config = dict(
    hidden_size=320,
    num_key_value_heads=1,
    norm='rmsnorm',
    rope_theta=10000.0,
    qk_norm=True,
    attn_scale=0.125,
    bias='none',
    init_std_o=0.0344,
    learning_rate=0.00825,
)
Each number is 500 + 50 x the weight over its row's rms, rounded and kept within 0 to 999. Layers, rows and columns count from 0. Numbers have three digits each. The size before them is the row's rms in percent of the matrix's.

# up: layer 4 MLP up, 1280x320, rms 0.0396, rows 779-807, columns 160-319
# down: layer 4 MLP down (transposed), 1280x320, rms 0.0396, rows 779-806, columns 160-319
# gate: layer 4 MLP gate, 1280x320, rms 0.0396, rows 780-807, columns 160-319
up779 101:544468548568487440476451517492512544434445551423470471510535460543506527515507525523507464542557535339503457450537549547544489509473470557471639509512484527491529506527503564497431492491525498510464455589519427517508419486520527511522502502429446459487500498454528546480444484455409450463397560507594474468546470504412459506656507593414568475502535531442539413400427420510619430515463619537480506508589485553499484553515383492528486549480472427503502550430570548509560402477521482
down779 103:459564494539541424452439463469492470481430595511459479412554495491482504409497501499534539496536498505564493458449506496549489449535426448419529514535609521598562526390472507536440375540502463476419488539482501498472511542462512559570465427494523519477436469487499543450505516506511493496462552570560511505453468452431491460541501483494539455540519558599506506468571469474514570526447520507474476502497487552467549492556402564520485545512490495501302458485549489451447487565465513
gate780 100:459517479511474501462542457462596493447449569524484531527520487512503508524438575464512409521504524543538545451557521382490537456544498517432542511445538437413497535531435559475562462428547501458506495496453525448506442467575549529431519585584502492484609490391475491463380430373533520450557461583429431383581536528488510542454437589586382550543546449571563484477442454537484494490510486428484505455427527549511485514485430445457487404472507477482537473500544500453586494498478390
up780 101:542503502474419394503478473442463519506543521458476479468505542525366498543536453524568508506465495477466495548427463441486513517541482481536504422567456516471379491466524452489535494502424524556464531459568492521580485440531547390537485554506485500442447454458439515578557460443490519444512550504662508459540507507569482477465435484500539440492496490467522491584377423523478511495525520507486541515476482490451474467551445517504501584475567511588569524463532559472454487493468547
down780 100:383406365467451496538451487506515450424443466468513554586394382550509536448573483462502509579477558499481444571574511507460427522476594493552555539434583565489615439444532482428500449519481571521503529494558512437594537511498474475510511425558566461536473518554477481421516556488519491486423483470497500484525404451559520485513457529521581538597444521467446474508505570438495442633473574479555475449483541532550334532456493579470511476419457495468393387506431570444625491552488434
gate781 103:503513497481507516524492541521431493573447513392623475471484572469543451484494551503555600541512421414482472598370497444541459475548477453481551539339506481504416497500496383405541446481534553460504506486434395486463486461557445532531514563442520529438502446580507507504525527520548477496580530520522496515471464560554609563526522497477504491538425489438518608437511516480471472519528488488473615468537528515516499471551516364543424430505530551479507542487507496538443535538481552
up781 099:471534589469498472498424451526464480490492581496405564567498507542600398497541488546448484545406567456547529485623515496505531449492401502546547518524541459433571539585469407483478529506548478494463495571448520418570556455621511432590534485568466503475502462477476459453412447468460493517518559448531419552458530571465560489494342580481596479551499462450460534479507540474593453447474503467580456459449559551555541485491536508549461459384497458543494446518443600513481475575469542
down781 103:545510496459446470537522505509535496443469500514414547594504545522535441460462555565574495562445613516498486491636519413525518376534490457527626550530505551507608442553509396487514489507554447456514515492496470434567459442644562542480531414482500537496446476548452511483515538467553490481517555597522507561488560501457545476526426488504563534501502519446412505539433504484510492434492469375572535458515488512546466574495568550519532480400456465598507545597444559504412461436549503
gate782 099:522443452499504468487480330450539496470538557514490437515437395533512490491481498418494527479562529453548568604491501442528577394577520465527531480470478521447513556453508526482535547505532485568451615407560553536507543501469490415459582517523475477543421534562475524550429451471600523542526541453474390499404400488496519508513535509459450485543429511525435416479538534449526436495519567455502526464529453557483616553405485548485559504502513428510512498563538455489596549535427465
up782 104:398564508534483461470456556538526503442457523461597457517559626550663557525580502564496545504599480553432486457497416519549538545480467533561556594462559504505442437531604479432507544506545523551496523495427434560567511411507496460468464548489487380457516549533442535468590506527421531517422526497522552412511546472578464538469547467497545546478427614489518438538556572478425455445452541537472465563438493514486487478522541441549532485475501491402537419430487456464549455448554464
down782 102:492471495527505488521516623580497529503597448522515456552457512533565541545547464568474448556477434417497517447468544493574556519466499374520499472520587554495486510524521543523472486633461469518462527460492478522502458499399426500507395550528502435373496520579484442581531438531448566506543564448500522405417502576522424552466418505498535472517437557443488405598540530477522582474523440519454496435497543549476530500445537441551469483405487473499459509463520438519433460468545500
gate783 104:497372558577506469502538448462531557487537519549451510521507462449495484446521561592527425507503511542528479514458478533486465567544422554463501544526559392593545473448531533538450476544500545434556561496468530544526459512446594566576498384512417426495424537478521538552561471521431484522507490508598419491480402567518509483555510494493477540467548606484579506470481449485558499449552428426580515456558493506487547540476437539523507501565493535498524491530417460553523531532488431
up783 105:428445493528552492446471532603479481473496493485498500453517504530565458484415511502425572454492513502454573383468515510460538491477539479558523558511527542489496530581581519514478440381393514509602573495457448408517411551507517499431634424446579474483603531582568494539548445554499588428512464461508484510498467457569598471475503473494465489447498446467517509517509466433555590421543547496538439523498458495508551588569461637506441447515500455435521565539521445535462573403502497
down783 103:449477502466566444380506483598596549415497527508602552502507548470522585548574469445420551523436427468449540428472439496512509517417477490579475475534547525617472496483560513389526505450458398562488427442470567551499499538531504437466554510572590491412536533474496545471475455474537495526512450539561443492458529459488506525519565448490404456420503551474481459462425560549480459432497551516427500535559458492544514586506523657540448463511530492436463525496474499536528541450546505
gate784 096:504443450544422470536477517498637509415529450544426542528544524542551545385492479538505561537476420478434532545414526545618566495488608467558536440534532485437479459566581549534567501481530501520478439503385510438487604563447442490542539453464551419547488574488610474611461531540497556538424498544536437529555610485556649540473443464436524564484504483567616555549532461531511577525455509536520484503475480617341476471443416513565444521523465531457493493406458559571534567506400512
up784 096:565459462428496555495514521512465589491494576472447508510585529504485480481538487530460548577540477479490527460442470552609517503466420567573577518585522563542524362543500592551466495461491480516412493620478486496587509510489630551447383547399543586455506470443581552557471506547498507473495484520509608522457466530505504448456480455476517445595499484458446394450474462513559454414555497568459570497384517527464476424491451491476565488524489497556546482559533544559531466453510607
down784 098:439556567496514493424440534427425422515470562550532488430481540551488493512486404513502476499481433500532544536591482568425469512546470469478569477538366505456582549493604424405488506474539551465562511442548509490452576503525523473497453485469527512516434538477439547527527532564479486489456504476431559399520388448456432414593505509591507454500491483603448437505554401461515433548593508479432560465529501493540511536393517517452483426470630538494533441636446534479524409506417562
gate785 103:554507468526450573563513485534452479613533540426432496561460483548503427511499551505532537541539482626502569429447463397507558500466479459504397526520553552518431494477512500452510505570565495493449460444415410460521517532446503494459536505445411500521542404516561510487482548551430532525431523531419520556454564407542520472449480503460451465482541480515503500446483531557537467518413653490491548483539482482436457489517534532502530512437558468535475468502541435549548528500603433
up785 104:523547559466475430497490476526491516490583475478446578580439463523562382506467411584507464606459519517432466507478508434523425485536459446439516460550486523461501489489458482438446487454590546560631531507461490525493443550546477480585542547593521458464497504569395551476512535509493460477495533513439482409441500422541499474565631472550434510566467502513477489514520501465462504480514489521544515450506514471483548446500529419524509456483500463501581411550544457504518496557453428
down785 102:536436566478464454517449445518582592433505470519627416514434403576455545553420421575555475475452380523526515528474470487417365554498535501466442435462412554534525549538451437511529464535518530474490573481514479536430495487467497545400548557526480454437443450591564537509521407570464460453483598424491482455415516474514531522537512504544528538510553565540474558505534485401472531579540418526499418503462513553553626531587584509468540541536424529418566498467409503518471444406403502
gate786 103:561498549492524499571532482486450521528541404511521462518551431534625550444617556447568518467529483574469503522432455517513437526464474483498499476593476452489546479477441418538534522517528492509566508453464471499528547494474557484568458540543455620446502468530406412456431472578542545460471573453515502510462470547463457495455462524526555491448512554518509503565548455550461515541461500517477550442473540428507512552513437468579620500604566508533576498533489539518405449561373571
up786 101:456480411439564523508439488557501489464458400473473509528510413462559491454469569528501505502470492510549548503534593418392421506477429457424427510507447564555432581513550483492498489506530537420454508518561502438382501563589531434565522540425561418512493471548555477375468484466518514543471530547401512471468527480552607561475472529447544492511518483566498516454439443523588520515568450542462470526543458443513445500564465594420425604549535513524500494560525436447509509409452472
down786 099:458397523406546430578507540530556481524643491530512527529492416431503504421443502524547554485437539410567557494572446398505504457441560487523508433489474576603408572528519536561464461495509511460400541465593495459447547424505529515527490485507424476577453532404504492447441534425442559548535505475530425532498493472459483494440548512500525536491507499519576449494417482494431419492591542561464522607554498460560440469499448492473476608507481540470484583522457548463489507429516500
gate787 099:549524526500517464487599468557500479437403428435554468501587454483581511568544514492457499530520528449490554592538494542538446527548433528526421526419562503507542453490483521505556402497565510502402536479493576459514525501551500488558497463578510480556487542527542545494458518549589471567469559582527517483558466486476491485560518478600521464496519519557576449415394480534434438487586498464616499472424549557474510481423459533443493591618413576509471488463457465439558554439491460
up787 105:511536455507500459502525581434553486425567441525491524566494532535466513528503512535509464571446547526502537550485386491438489548502486478556594429480368510382620549475438455463444456531491383446520493492523437483420489462510533585438619536530474519547487503471462453442511472434441500459460533458481427440551500534547593493520424499481473510501405522515585570462521450528486571405455586425567505399469532436575604507475565491551549541539565437501385459469397518437461457577561540
down787 104:424513454546474431507510545408519574482498481497384555443456514473383407580549511478530541490484636572456507591373540463483557554528530450453491465532485443530521496486456547510369591505478500467549516489501516496446615557538474539484490503500546457617536445439446500430555524443505480533526491400484469532526459545591445480463479499513520511564531548531530463487571570558571503497457455442500544494503499374554543552461510407462529506485537516534465487524457540467463505527471395
gate788 098:574558565409418509562524654502487412537499560488495449457459474485455416507593537448470510451462518521411424483482511454528438452574515527414480528450517454532503504535465507447516521464533496537436511529598484479545578474512501492505512521523413560429439456488479422521510551530430468518556461582550564476480597455466513523490411477564542471511481578539427550469486513440491457508522527459483597468461468460538486532381490578559459477523574479502579507460520546593510543490522546
up788 104:531506530436577481473530497569507486532455501557560493437404534468466439489464497447464506512471521430524588500517538445385538459472514506525509597517489496578555588517439576565526554533454453495518608527461457498487520479566458563579435466509566447449605605477479434586468538530390408416466439473472477516533578505464474506478493545520415407552506537570513515484518428470358556598482419465490527439527407536475559497552473460508442537586513473428540514433570399375459452520568463
down788 103:436484518518578521508510452491496603493474537570517529481510499548387551527519473502563415459436507522541584481466549532486474411403509526471438532530472489553488527500449588575516421530472519475528476543415546533489491470558549540401380526448600446431544447570570512512543548469450437380551416509470446508527475481461484499557544514593451519506455515527534462501634436541463473574577522550548504502541497545387535503610490501497491602492445521464465483475375519454530477487494550
gate789 101:473565480437526414488552442492547436454537478450545432469409550429552584487442472523528484484423476463513582568396499414476489407506514511445549519483443448509459466567528458432501505461475530467538494573471490468532621432472557505446560466452479522396497429521456399546481503527470518495498455513485499468521491539561441497511457457508496510486526523559338498440444541451665530504477469560559497578505443505483493547471515560482482482543539580451524527504460483463486455492505484
up789 097:493431425554578532500524495501517422465479545460557504534505531502460451471513546394434466451473471472526472527396478574615468470520513508467521515433475552435519594480446547367420554552507504528469529561423503543368528490509535515552470491491504545555548559500413425591466582451451637607486494520451517493430454484520536490552590529514380537531465512448516403452501561612468500546513573501532535499603559510517456469510546473525505468498486510476497459492524562495593502470456435
down789 099:543387404496605434482562540570488532534426548579439588508498542596486443461530571564584585485542448456557668653454474509593505497486445545517466606447556505532377571512468480462521518454475441495524477476576538542518471470444489531433494445585490469568478560540463518507458514507425453571422578474394432463541521536502461457478493486484511467579505467532453531601511559623472424489456496469470451521361484440525549549446459461490496473539396443501484471496495557501566502522482555
gate790 101:488475554503459442521503519397506403430456494441539485544468548511472591530483477467497486465404538533463481489524523431497511467507543480515574539462499548476508529681586410431496546544595588584530455557569502541455386504514456448441516559465474501489498416517585404518526478526440519515549600533529554505548508508475517458601505409433610461480536435501422553441498531465498536434544489561473519514502461548515491485429594525405481505512478455596478513382538498432489566351506464
up790 100:424535555507452563565436510517583552501573458367486537500488488487414507460391527486660481494517610474475501529408445494472529527554540444517451570522414422441582515526531501550575559437502525562517507413481429578575446498411536472487489452494468385489502456541559556520475536459531442419448506465480517552555495483561454480480475482383495476504542489508544509535564469550496490525551504533468533539558502559550527531458525450573603492459518559544500488495563559527574435476515522
down790 101:423626426505514578504561501429551486478533477531460475411457446555492392575592536609448500531593472488543503421481536433515418483471460428602530524507554544464455484456469611504532520471458562458534532495457505420369517562470565506477537474461491514592417548515501596535443506496521500515446460505442453463467542432483558520415495485439431527514608463410438445543510470502570485560504478485487513470497436449496515475603404525562481524428458434421499438595454561504425562553520522
gate791 096:448459507592581529543475488525460471532503510542399545430467512459555519443584552473547401554503474538554542436548540513420499512440491555422524556483459431547509509479427441545430468459471450460547441473490590612475444610552540495461489501525420532495452577508463558487566528547478461513541458494526548504505569539515628537611457513543449544461515541453451473481539586441453416497574463476570488469507533501435462505552458507442407443524504576500450473550491503576506485559469500
up791 097:497489558430533541477462468556525487500541450465549431456429425523552491525470492488490534498488515400492573550506457588382480471415546423603416495468514503489432458527410412449481504513446499518567566483559370472556537521498529519565558540519500483488510447423477493395458518528419511459563540478439480542550455500586384520443470457488499630486499411444514562558535573389484559453493536437506538616437486514527495567524390534436560500478394477529454473502473511448483441407531524
down791 101:481517480439553568602426488403495483509562466519484431489488471572528510592466475501500564548544457525495495547576467518436413556537515520591426540463548557455529456535395353485433539435565493475507562474501436494479597550399535478573618540510464498405549508504468568536549479489465514561540546525445472540497529461575528536481472531408473564578516508516420493489499586454590585421456528504511439568506531550489468536478504560453421441477497503438444564468505468597537458451488559
gate792 102:393407510577532566476528535458505486465496432477509486500579599545511569505488542520497551537510463498457540458499462554466513491554537480575404409424482446535506550529467408471450533446512516521413513548494419550552561520439437441486413550557433490480429431516536484530414458485552561489536509486518414539485532516490555522433519493461468492522468446468557415431406554525415426432531485544415492506570442508574604590454542501524501500491509509395485435485478577565539521617568484
up792 101:522435483546515438520530550545444511553534428489553508450496470541476573419441543445428507457499495580405521419530505522458476508446519508509458500522622531445494462500504503562520478495436403570435452538534527522467501450403563438501472529455476466383510482532541528480422556503532600507507352493547523534538512446485434634483498489440522557544528578490462545474483536521578478481527512501417572495537441521583498530573409538510436509505570484470451499502419427576528511580549602
down792 101:449504472487564522555515484501532472499414513431503492531488564574532581525526483497501451532473515538444481575415549506432511474539448490524517431493519473486508520445513509480592505440483428508398458431502556488394457497526481431501417475496458470498551514522437425554556498505549487442544545458546577555540419446484449406433583509493518509518575429510587505546547525548464512443493377478462392483459562473446531538447531458438488499620415381568478513481592442519533514551480549
gate793 103:502512471535583424574539533534537483527511426554528476591508519431530445497497497455528558439501534543430483507524525478517435535521444535519524544599520590471554590381522480490499520561453503472439534498367552542414502422466492393529517498545500512525524556485439560506507421436543457439576451404510538536523475532492497489468504530393528462534557377517541499463459391428586377516452474517496519566513552494595507518509461478430513460496467534517531452449516455492550488577578498
up793 106:500473574524468483554509442565482569550521454513518538504438521513439547412551504490463515511531533462440580445431563425522544513492483589435574434573430503547514537511548506504489468445490497496497478515499553453419522486532531413507437426561463395472422462516525467426482533512474427553490470528580493454486536585572511443530466476514388454578534544483433501580510410516448523376393515489554505436546541504458449503515494584485584520478533422452407514578524519492482506466503481
down793 106:487511565427496543518431423595478575582433418539563529450470498433390522433547483405382455441541518483437509570442533465486555598484484473437549487545525426553398509571580475505526517501471439512554509511514569464506543469461481427496477476540460523481537574566541526410460449568482509529483458644427471497487539579555514573536510495463536457527469556523497468489455535577446461453405479520501503493488490473551447519609458556457514545612489449506446465526465539538499446561468442
gate794 107:503526528425457499589574551422487504458399480438586579484574489516427491394573473579598578495483473451535535451483479419352554507477531516517555538451517500557557550538512494366475454430449515467483427484550525485529468490623500570460527514478530530533499435457554503531593522518480503534550594510571451578541474454432534510507471518545501519487434543540510472461553491488483561466597515427584494468600468529587410462499522524413409482522450516512517447485493522482449488524588464
up794 110:429432553491439449517392572494523453526560570536475527506392513406436461419532525503450479556566452528430520438535423590462564518519516500503468455402444409482479514512451495509527552423540416574404542479478467486541517579540487491560482571519478564542535471490678489567485491522441480475523466542529492512405419519412502477532543566513460483525492468493465477423548562499518532472591486497538475524593407488535529416510485565526472495481377503527449549487489480484546508462499552
down794 106:449458567453474518560477584503538515570509485512535461482443544568481517511580534508495503507532515468432540494464450589511507472551424526554506570475506521500576430560478442518539461400519485538426419519483416567508507516501522542485494490527522516533511395485647515554552450450518555430548502501506437626451468498528416437429560562446476530553476469455453467549579453424518552447519533458477402496438521447518468395460543563533438536436541571453521516420523485503459498562528498
gate795 103:575477562615543428469522463548529564430506557502544522528503432586598554488468531596540408454509488483543500454516479580486499491441583519499499471454545414463566453615475469528506487470475530465523442520583459497520507394444560606405548634525389540552566563405535462419455450585553416402467476496434490502499585451513498519448432516524501473465488470489504504445480537526476547563570488501536550486481517481331551540476467450471595522483418491546494501410514538503565410543519526
up795 104:538521536543517462489552474578529519544475550524490580488499459450447467562529483445432475527479546540527525542501470463453425444517587573416494480598504498467527473489518486585559413528529528436427582496531536597538510543524489515500540532517435511588464530518476429491522543490532438518469507468527427565519515481501512465644552588413479402445448519460472520540529591524483543512576584508558466479496491488443551529501462443443509429418480472514584493476497502533512591522583551
down795 104:502619560539569493499566457506524494563570469424517534499461470503396486508513645482563526462569445529506449370467484506529467468536629445480540547471555533485462487537517562476470455484578493456583488492473545514508503507502498519488537443398450580468505508500456418511453395429460452564436450523477405504524528424501521473534453500521465508489520383533519482420486620547483602510486588606436483482517533529390533540452476442463480473472466506499586368478482464460518431510588404
gate796 095:459468453470477513586427548434423448495398525484569478381550531486481559502480449501549460551534511569462545549486503503471503530533507563448464404533644564491472524527623595484624541467435495460513439500472502548474550584529502561435446451500555520578512486472467559491458578488460435555491483575535458523445491432524544552602541542498520532453544536502507558469458526487543468552552495449468430471586535456522513498495564548529394454549526526542495506556481509517467466501518491
up796 094:535425499421441525486436536449563394571472430495546681387523475448598518455537420538428465418472483462450475518492522405553436526479525495528457507536644472483489532505498545507518465495479560494511483498564412476512431504639463548404461489534504469555529475391519549477421574452504462482444523560486551469474513511585461499504500499449586573460462506521461547443559419444521523474520565620503567517503518514547420474477519478468440479562512511531441543513393538512571473539485514
down796 097:459468515520494448536497483487475502486500460543490556433491524508448519489600488636524549532452520443490513589517502591421597567445489438472486500447595466413382543446564567501490454460434493671502401534510459562415480539488470557485518567525590548479518459478497472498482480467490433586438596452607599546555511539428424476523521519443540392529454608504466479440437415475542521433595589572523556551521539529506513553541515484505526462518400575447465414528327423514521500462493521
gate797 093:548458520478526562537421496496476614516475540504532475437457584460459480504448564402535556471513491561486523531464513478508497511486556417428501518577544516482604524501525481497523440558448557543520509487412591520536585489457482521504402547470507453495512470541559484569495516536540561404500426503459503511452553433609541522491537537422548522505456522430493427447477495442460527453436490514521576395525551448537455430450469386469585474590468554592382586502488535428505558466513494
up797 096:463486513526500464438500515554527503557552490539384507550410448599515490526407427530528493516530506516456479472508512502541472514370458464578452482563570575448534506588427487466481516489426487459447525578492510420446547462490365603534482510597561457479484578479480524462485468455390327483455528421469434565470484399478531494415568593488513541508501492535483460464466598487576507488437589454506450527444464504492467424488443422443602483438511507472489509477479563508516543556571493
down797 100:429485508482575509488432450495521502598619501403439512483527469575460523443383505449455511508471513489428558445512506528461545484500473476537425489431565536508472441459388511497590487497497531533502511579476544460548475508479412449503526555421507470517556477559506516458453468512448450495465503385420464456532494394477544531442506505522547534419495524531478507442552439462451441451445463462499536566481351421488587556547552564514481462588561459463522500570420468457471502525459526
gate798 100:429389502610432432540613411526447514505475519576471478590492509550471577455529496573509498503593515465476604556554458483455446625571441550539515579543494543427499542521531526622571558564511477510452524481575496538456530493537507583517462468544556541588439457454441454556446469367596503515517533505479541569501486512492505522493513431404459476462481516476526523486445573530492521425526506503553445474568557532464515536500449517531488500498382499543496420498530547482459480537462419
up798 101:425494409445657543447500534529353453536571466474552487547500545560460476465480521465512503414523526439438472477468557546503519468452481348409534619570454486564488493591474553491517602469456521525484506501510497559460385527489496497496464499489515572543514455482513521511572539519579455541577504549507463460537427624523481478520616520507404510535460475521461491497487521503460513455416505575480541575525460599553429441474551499543473537447536538474558541525492534467495464610523568
down798 100:406483404425462525580456477525422588485482457457518546512531559457567533391572490503460443462472527450457430455442484503437459582552502441510564505575457556484481494525523535476496642531507463529491428547428472517526432473392437549464546512555519584500523514526614530506510613563490580537505542512468561429578499455558547543430539511392565552518496528444485519456533533583482478523527554533454510492599392533477465494529530556556451483453484466519527511437425511443576477530500633
gate799 096:520532562519516516482540530414456480489647569567490507513450612459422531504482470562519387485450420546538495470517417500527584543554520460545608516541498538478470592553496468431451530447442520425496515526378550441526500498515462553445446542478527521504451481430556532541490390574551523482470527481591497552506477567486424461476418508546417576439446507476442500546507494561490505438571525434486537479444529394474529367437549524449411380439487407554489521485522494530476427512529561
up799 096:529523486434491545412536491564486498449481562454519578478546457446542409479480480525521508453542523410576516473523494516489548456480491498503456566455545545509504458480556483482450507431500535584467462479526520451524451606519544565456425527489509504511432526494498469431562474416560642531446446480503451457479412595487493474512490530511554423457485506590551510474559426545397497489556421513578503508473514471461509551505497517537493554513495470435616436472483437525418541418514509
down799 097:426402492564545527497456508512548565568382439422503524545398492488469495524495500515407542473475465503475490591441396456468465513547593513443436494532523445465509519449421537528549496484536573544441520517548483480482476501489428466495501516495583411497536532497446524518448494495513516424396539397589417516517519485561519493459502389548404546528494493569510573499465636386459556458483446554473516529496385506488460564508425502530526543457546536571553519451448548526449509548565440
gate800 100:505526556422481545606531489470545531500529473390569444521552552455475474520507491512529476566545569481516516542520386412558544422564502481470501506490508458414484525527558592531595512453582585502529519457470421487428524513598547408485522526540460564485552539516567508596545510479538497429530507483577528414508485502569588511503561546361454573506431410552425506524519499531472427488552481462455579522437602433476560594517475540544488515466546511454454472447490509462542568522505492
up800 101:557506513457446447547534512521483527544602484400455521556489514461412576449468515455525493505448524494574467529565456478532530428441499461447567574471479504484488579512503570472558400523581506491454507418477437492542557472491496487521577474525501504438536520591490502607560507507530536373489453465629541529546449443465437443568432532391478448501432478471440459597577529564471412447564474576523489604440580540555450529479505483512474608513566516518458486529491643533427445438457451
down800 100:556551480503565562538461494415504537465540509485556549496504563428441601508599526481548564499512503525521538471550547434387484592509444537532516434526427501585483515505511529474612590550560465519492448458537432488555510496482472523472430591524529502514481419581450544423505550501443473497509565421371520523511518502477488541473482479471472514486573499472544593408432439631502520547474506447452613455438569542400449480519549466484503556530488502554525455499557550593440552488527501
gate801 102:553476545446444478487524439514503487417459561481496485502513522472559399482476423455462444462569529515534483418516442585504503482478470528516478544434500537454494501375516518558510504569554498473454480481507510445567488492568545499452464526506448506451403579529461480461601408504547580452476466522576499569440475479410477521485467541486466541536476597487510466553506558442565480497535505567495513445478413487417409564485577458518541499561507577514526479478527452474503601506441469
up801 100:443522593635564536498428563451529498557546429441482500423479434557493535569488548601386542485508462523551474489498501547473465399531534555556527407421507498465391382364495431591502417497459505546441568442470429452494469532563489501441507393502546429491526516480467585530542462488510540529513459496540544608591532439561534475496606484543519523569457424503530539522434530486403467562442485433466480512537442611493473558461500478441552581413492548577542514459499503512519507487498452
down801 103:517574466568508468388503563508629457508569448506500498475473482534447577417484419438544454494476474464455547492530502412566518479522575549475479502487509494519475534559518465417527534500507527489565512516484556512391500508397478498550536495424492511558613465584450578452474585514491446613499487570482558476459476510477433466597496450587473530417502522540467552468532415456525469482443526473523546520514473511493593417529480387459524449456564553467505509469503432573418419513503589
gate802 098:487501347449484427591478421511494582583488448544506489503465427497479475514520582519417490516427505579564532406464510554366527570449446462535528474456520491509362477413485494536516541517540517465537419499580511425467559516558497577512486506461423474528538485472632431423414530565501497443511562520482549489369451560429509569526501487473524483503560496583556441393523502563558453537524474423504472526454530461508526458521485484484562473451455516527524494412470541473498520488581542
up802 095:541482537643546417514514488536488566480530430556581482428486432504505517487523532496544403456511588548460578508476542446463529443487461474427460496547579509537493483541534458493477466481567528485540544485451553541425428508458520424470519448546590498450531474397515595323496438496485471536510453558455562535440519478379505499450456462545496534409526456433463554581494529453535466572587497470499478476551429553518515500530499565539493448525502480528570464493530564509431468443527550
down802 097:457476461543449511446517475430505502495479528499417565499559496421386492440552571519503545477480625546528474506504522412505486502487448461415574502460494506448452506565537397619539510447561502516560450469469497470476486513559440420462518562555492517558537433471520531474470553518546527542536492520484492477562490461483423492493449529444502481590458584569502518519589539461533583562446520513557621519475419500463454449458541512533535541378403557527519461437622601529492556536562574
gate803 100:540542491469494576485495423420437475496592497456487436451476407457539380521534526496460482502451485566481530481502486490586526396487444521484470459501547506503478472505530443622392439585477616566557369564451495430507463512515531507502468456629518513555460518524579491511536534500552540494580473502544596541481533490534510456529504440469596514505513477586509477438465500535430522433482584438529471550483463477419546523526494478530537504469447428505521536434516489456470569533570522
up803 101:552531566464513551510527509458483435547491476607480452544494344538527441352447478421532475574507480536514510468381506508419440509629456467491456473414532470488510501526518534492539416505592502569419561571517533469434537423422536447504481507475494524439585570506556396522514478559442523459542526542539444441440446534497490537609491521560536522515598419557524454485511535500445531546551497527482563510500495458398516505559472530550508470417525506499510464537519518496489491521552583
down803 104:421548508550517555487456455433458478480544478585480417457519434407492464485477555503540430555463443547599451487526433464530490412567371444386404544491584526562573470432586469522548481584604525510414501510484396407425553487494439546465528505518573571446496447442585426516517479454503365446472486497553527523474466518480468539573514498506637516515452586527469455571479498498538415554533498466493629557444527422485505494544405485564515449439506460466541471578451511433526533567466546
gate804 093:416546460490493463519587475509556537523516492598482479465585528589486571544451497464519552456541597467505545547512504460514510524454548508571504538445529541488409492497440522541516562567535493571567504472465595523482530464450455459616484378490432513521514420477488521615573441419512502453520512576581461496590411555504477498477512481478513510521526519545644474534450471494481483555576496501548451501474549527456496511466427629414545612577505510538478450605591558470575476466498511
up804 095:494465536487523482489438551458492485434463512543478502345589468443544457491432509417552565480439549457394430480547494532510541481530498533510536606464510405393433485462445555535534536488423477446620502489469559403553466487481562494553467458452573519484465479529456559445535516531645454541583477457537514499586428444421501505491487507464482473527596444553522498540449445509421551530593487546494417503543452529474418448478563443598587425521578408469499445498510466497489523521534565
down804 097:467558494529526532423479442536546523575524465543466432575512517492431461525406561529388475411499504563534561498511490576549591571464554455452499537520523484537487450520396485504428522566501524452474485548545513514503453569499449481480498476490492465510528420535528584497407472474511516501334518468576461447484512492486489488482511470614513538520505468347384486451438564501562516467484531497472489504477454454591568574502466591457506604443430579404582490518483489511536456553483517
gate805 105:513504394561518553535556527478442512532494517470515466485502471487487462515478469555622449469442539443394489436440467524507580484547501644485468486447537455412522538487496515483572511521591474371514424496524463499504406567477536532406508375455369527440430532499495465476514423510484500522566536474561550461448496428564501545476382534489529609455490533524567526461560480549550551523551503447490537464608431562570478502462530428397516452425599414491497560541565417545520568508541473
up805 101:471542530507436512483535522524468472450506583485386483515493520517479507568475525424428473481508541517502527536503513457481482589409490502434555455479468454503560500524514460495528468537504461455536589596484580534532466477548449447483367426486534537568462503486535542481430515521487535456484448399442553393557441496451446536532598486451454461520425418430469442524476490439551389514524431504468482523487493436501614470437532562541412411501414501424446463455509509527533451570460538
down805 098:493516463515448457501487418522511509541474515520495552563437485480477563523421569499448448564519410512493461574572448505496464525441587496622572497506485559534495584487386552554494546462430531576473512430439463535552455525549563419497495565483573552578504546575503557481464575540487534457600528480402464524488580451532489468510469485422529482481601512505572528466426504458484432526571504399457400540421495553459489547526452482500418500569567499490534574458600508492472426557574522
gate806 107:464441597471547563449487525574481488501564605417504654488455528453464514473562498462546455472485495431515675538462465504525477427466442545445521507526480449494539521481488551500474344549448487494546573476468520609509509549541456423486494430545490457506570452577461487493407431523471523409489522564536521587569513611483533483439567579497487540525517465539525474419499537489609405522496553516527477458522519481485559488445517566495472505545514458549449471520474548489552500447504501
up806 110:534487508422501457476474454514440566470469520473538423530531546488521479426509470486479449553472455455399644516505470420494454442581477433495514502473551373550544505446484547412479473460584420545547529467481500432522563464464499449518609446517557484462529545592559579498432389462422499523514577541541469481562454427493440468533594510560565436545517428435550563484449500457539427546508531467475537511545496591462582482531444524551520486443635469575507462471479435506515397585528465
down806 109:481451453491514466492404426476480530507463620488580356505548489516431458460516551519508512536538455545448514484513466503401491455539515373491504453439564493552561482381586532416464480399564439459446449498507521491642556459535460539511607449491501509519540533594491555534564402470438515496473518451529440469566559464415483553555468467510520567481526423436534652441421460510508483503481512510519558539488474547524613519565544508522507501533524468644445494524561492528489511540451448
gate807 111:463506441510481390551521508521489469514480477446448529522439443565493486525557510486545505515439467571483487501450521583475518563594467469521430509459537490559532456526398531487510434547351521440499531532556556584512560481562484464425504488562510577482502561387471543503515477447579488482480404438577580454518502513478548492505538490598535436465539456475520553469473534518482571449426412436456513422474528467520536472546549463536515510505397567472609514493544610570488449543480580
up807 113:513548462504502549474559410520465409554526484517520656539435532450541439504549487519411469501461535517575511514446580472473573534542494440615508549520437360456523491423509512605479444583381600434549462524444543536510497582494541401542465449507409557527386458393525483466427484476489475561443420525563489441431538492476580473427559530451505469475555550454436429530497479505587512493562524414539469540450462396481559450477505554538483449522539529489514442546550510500464469529517593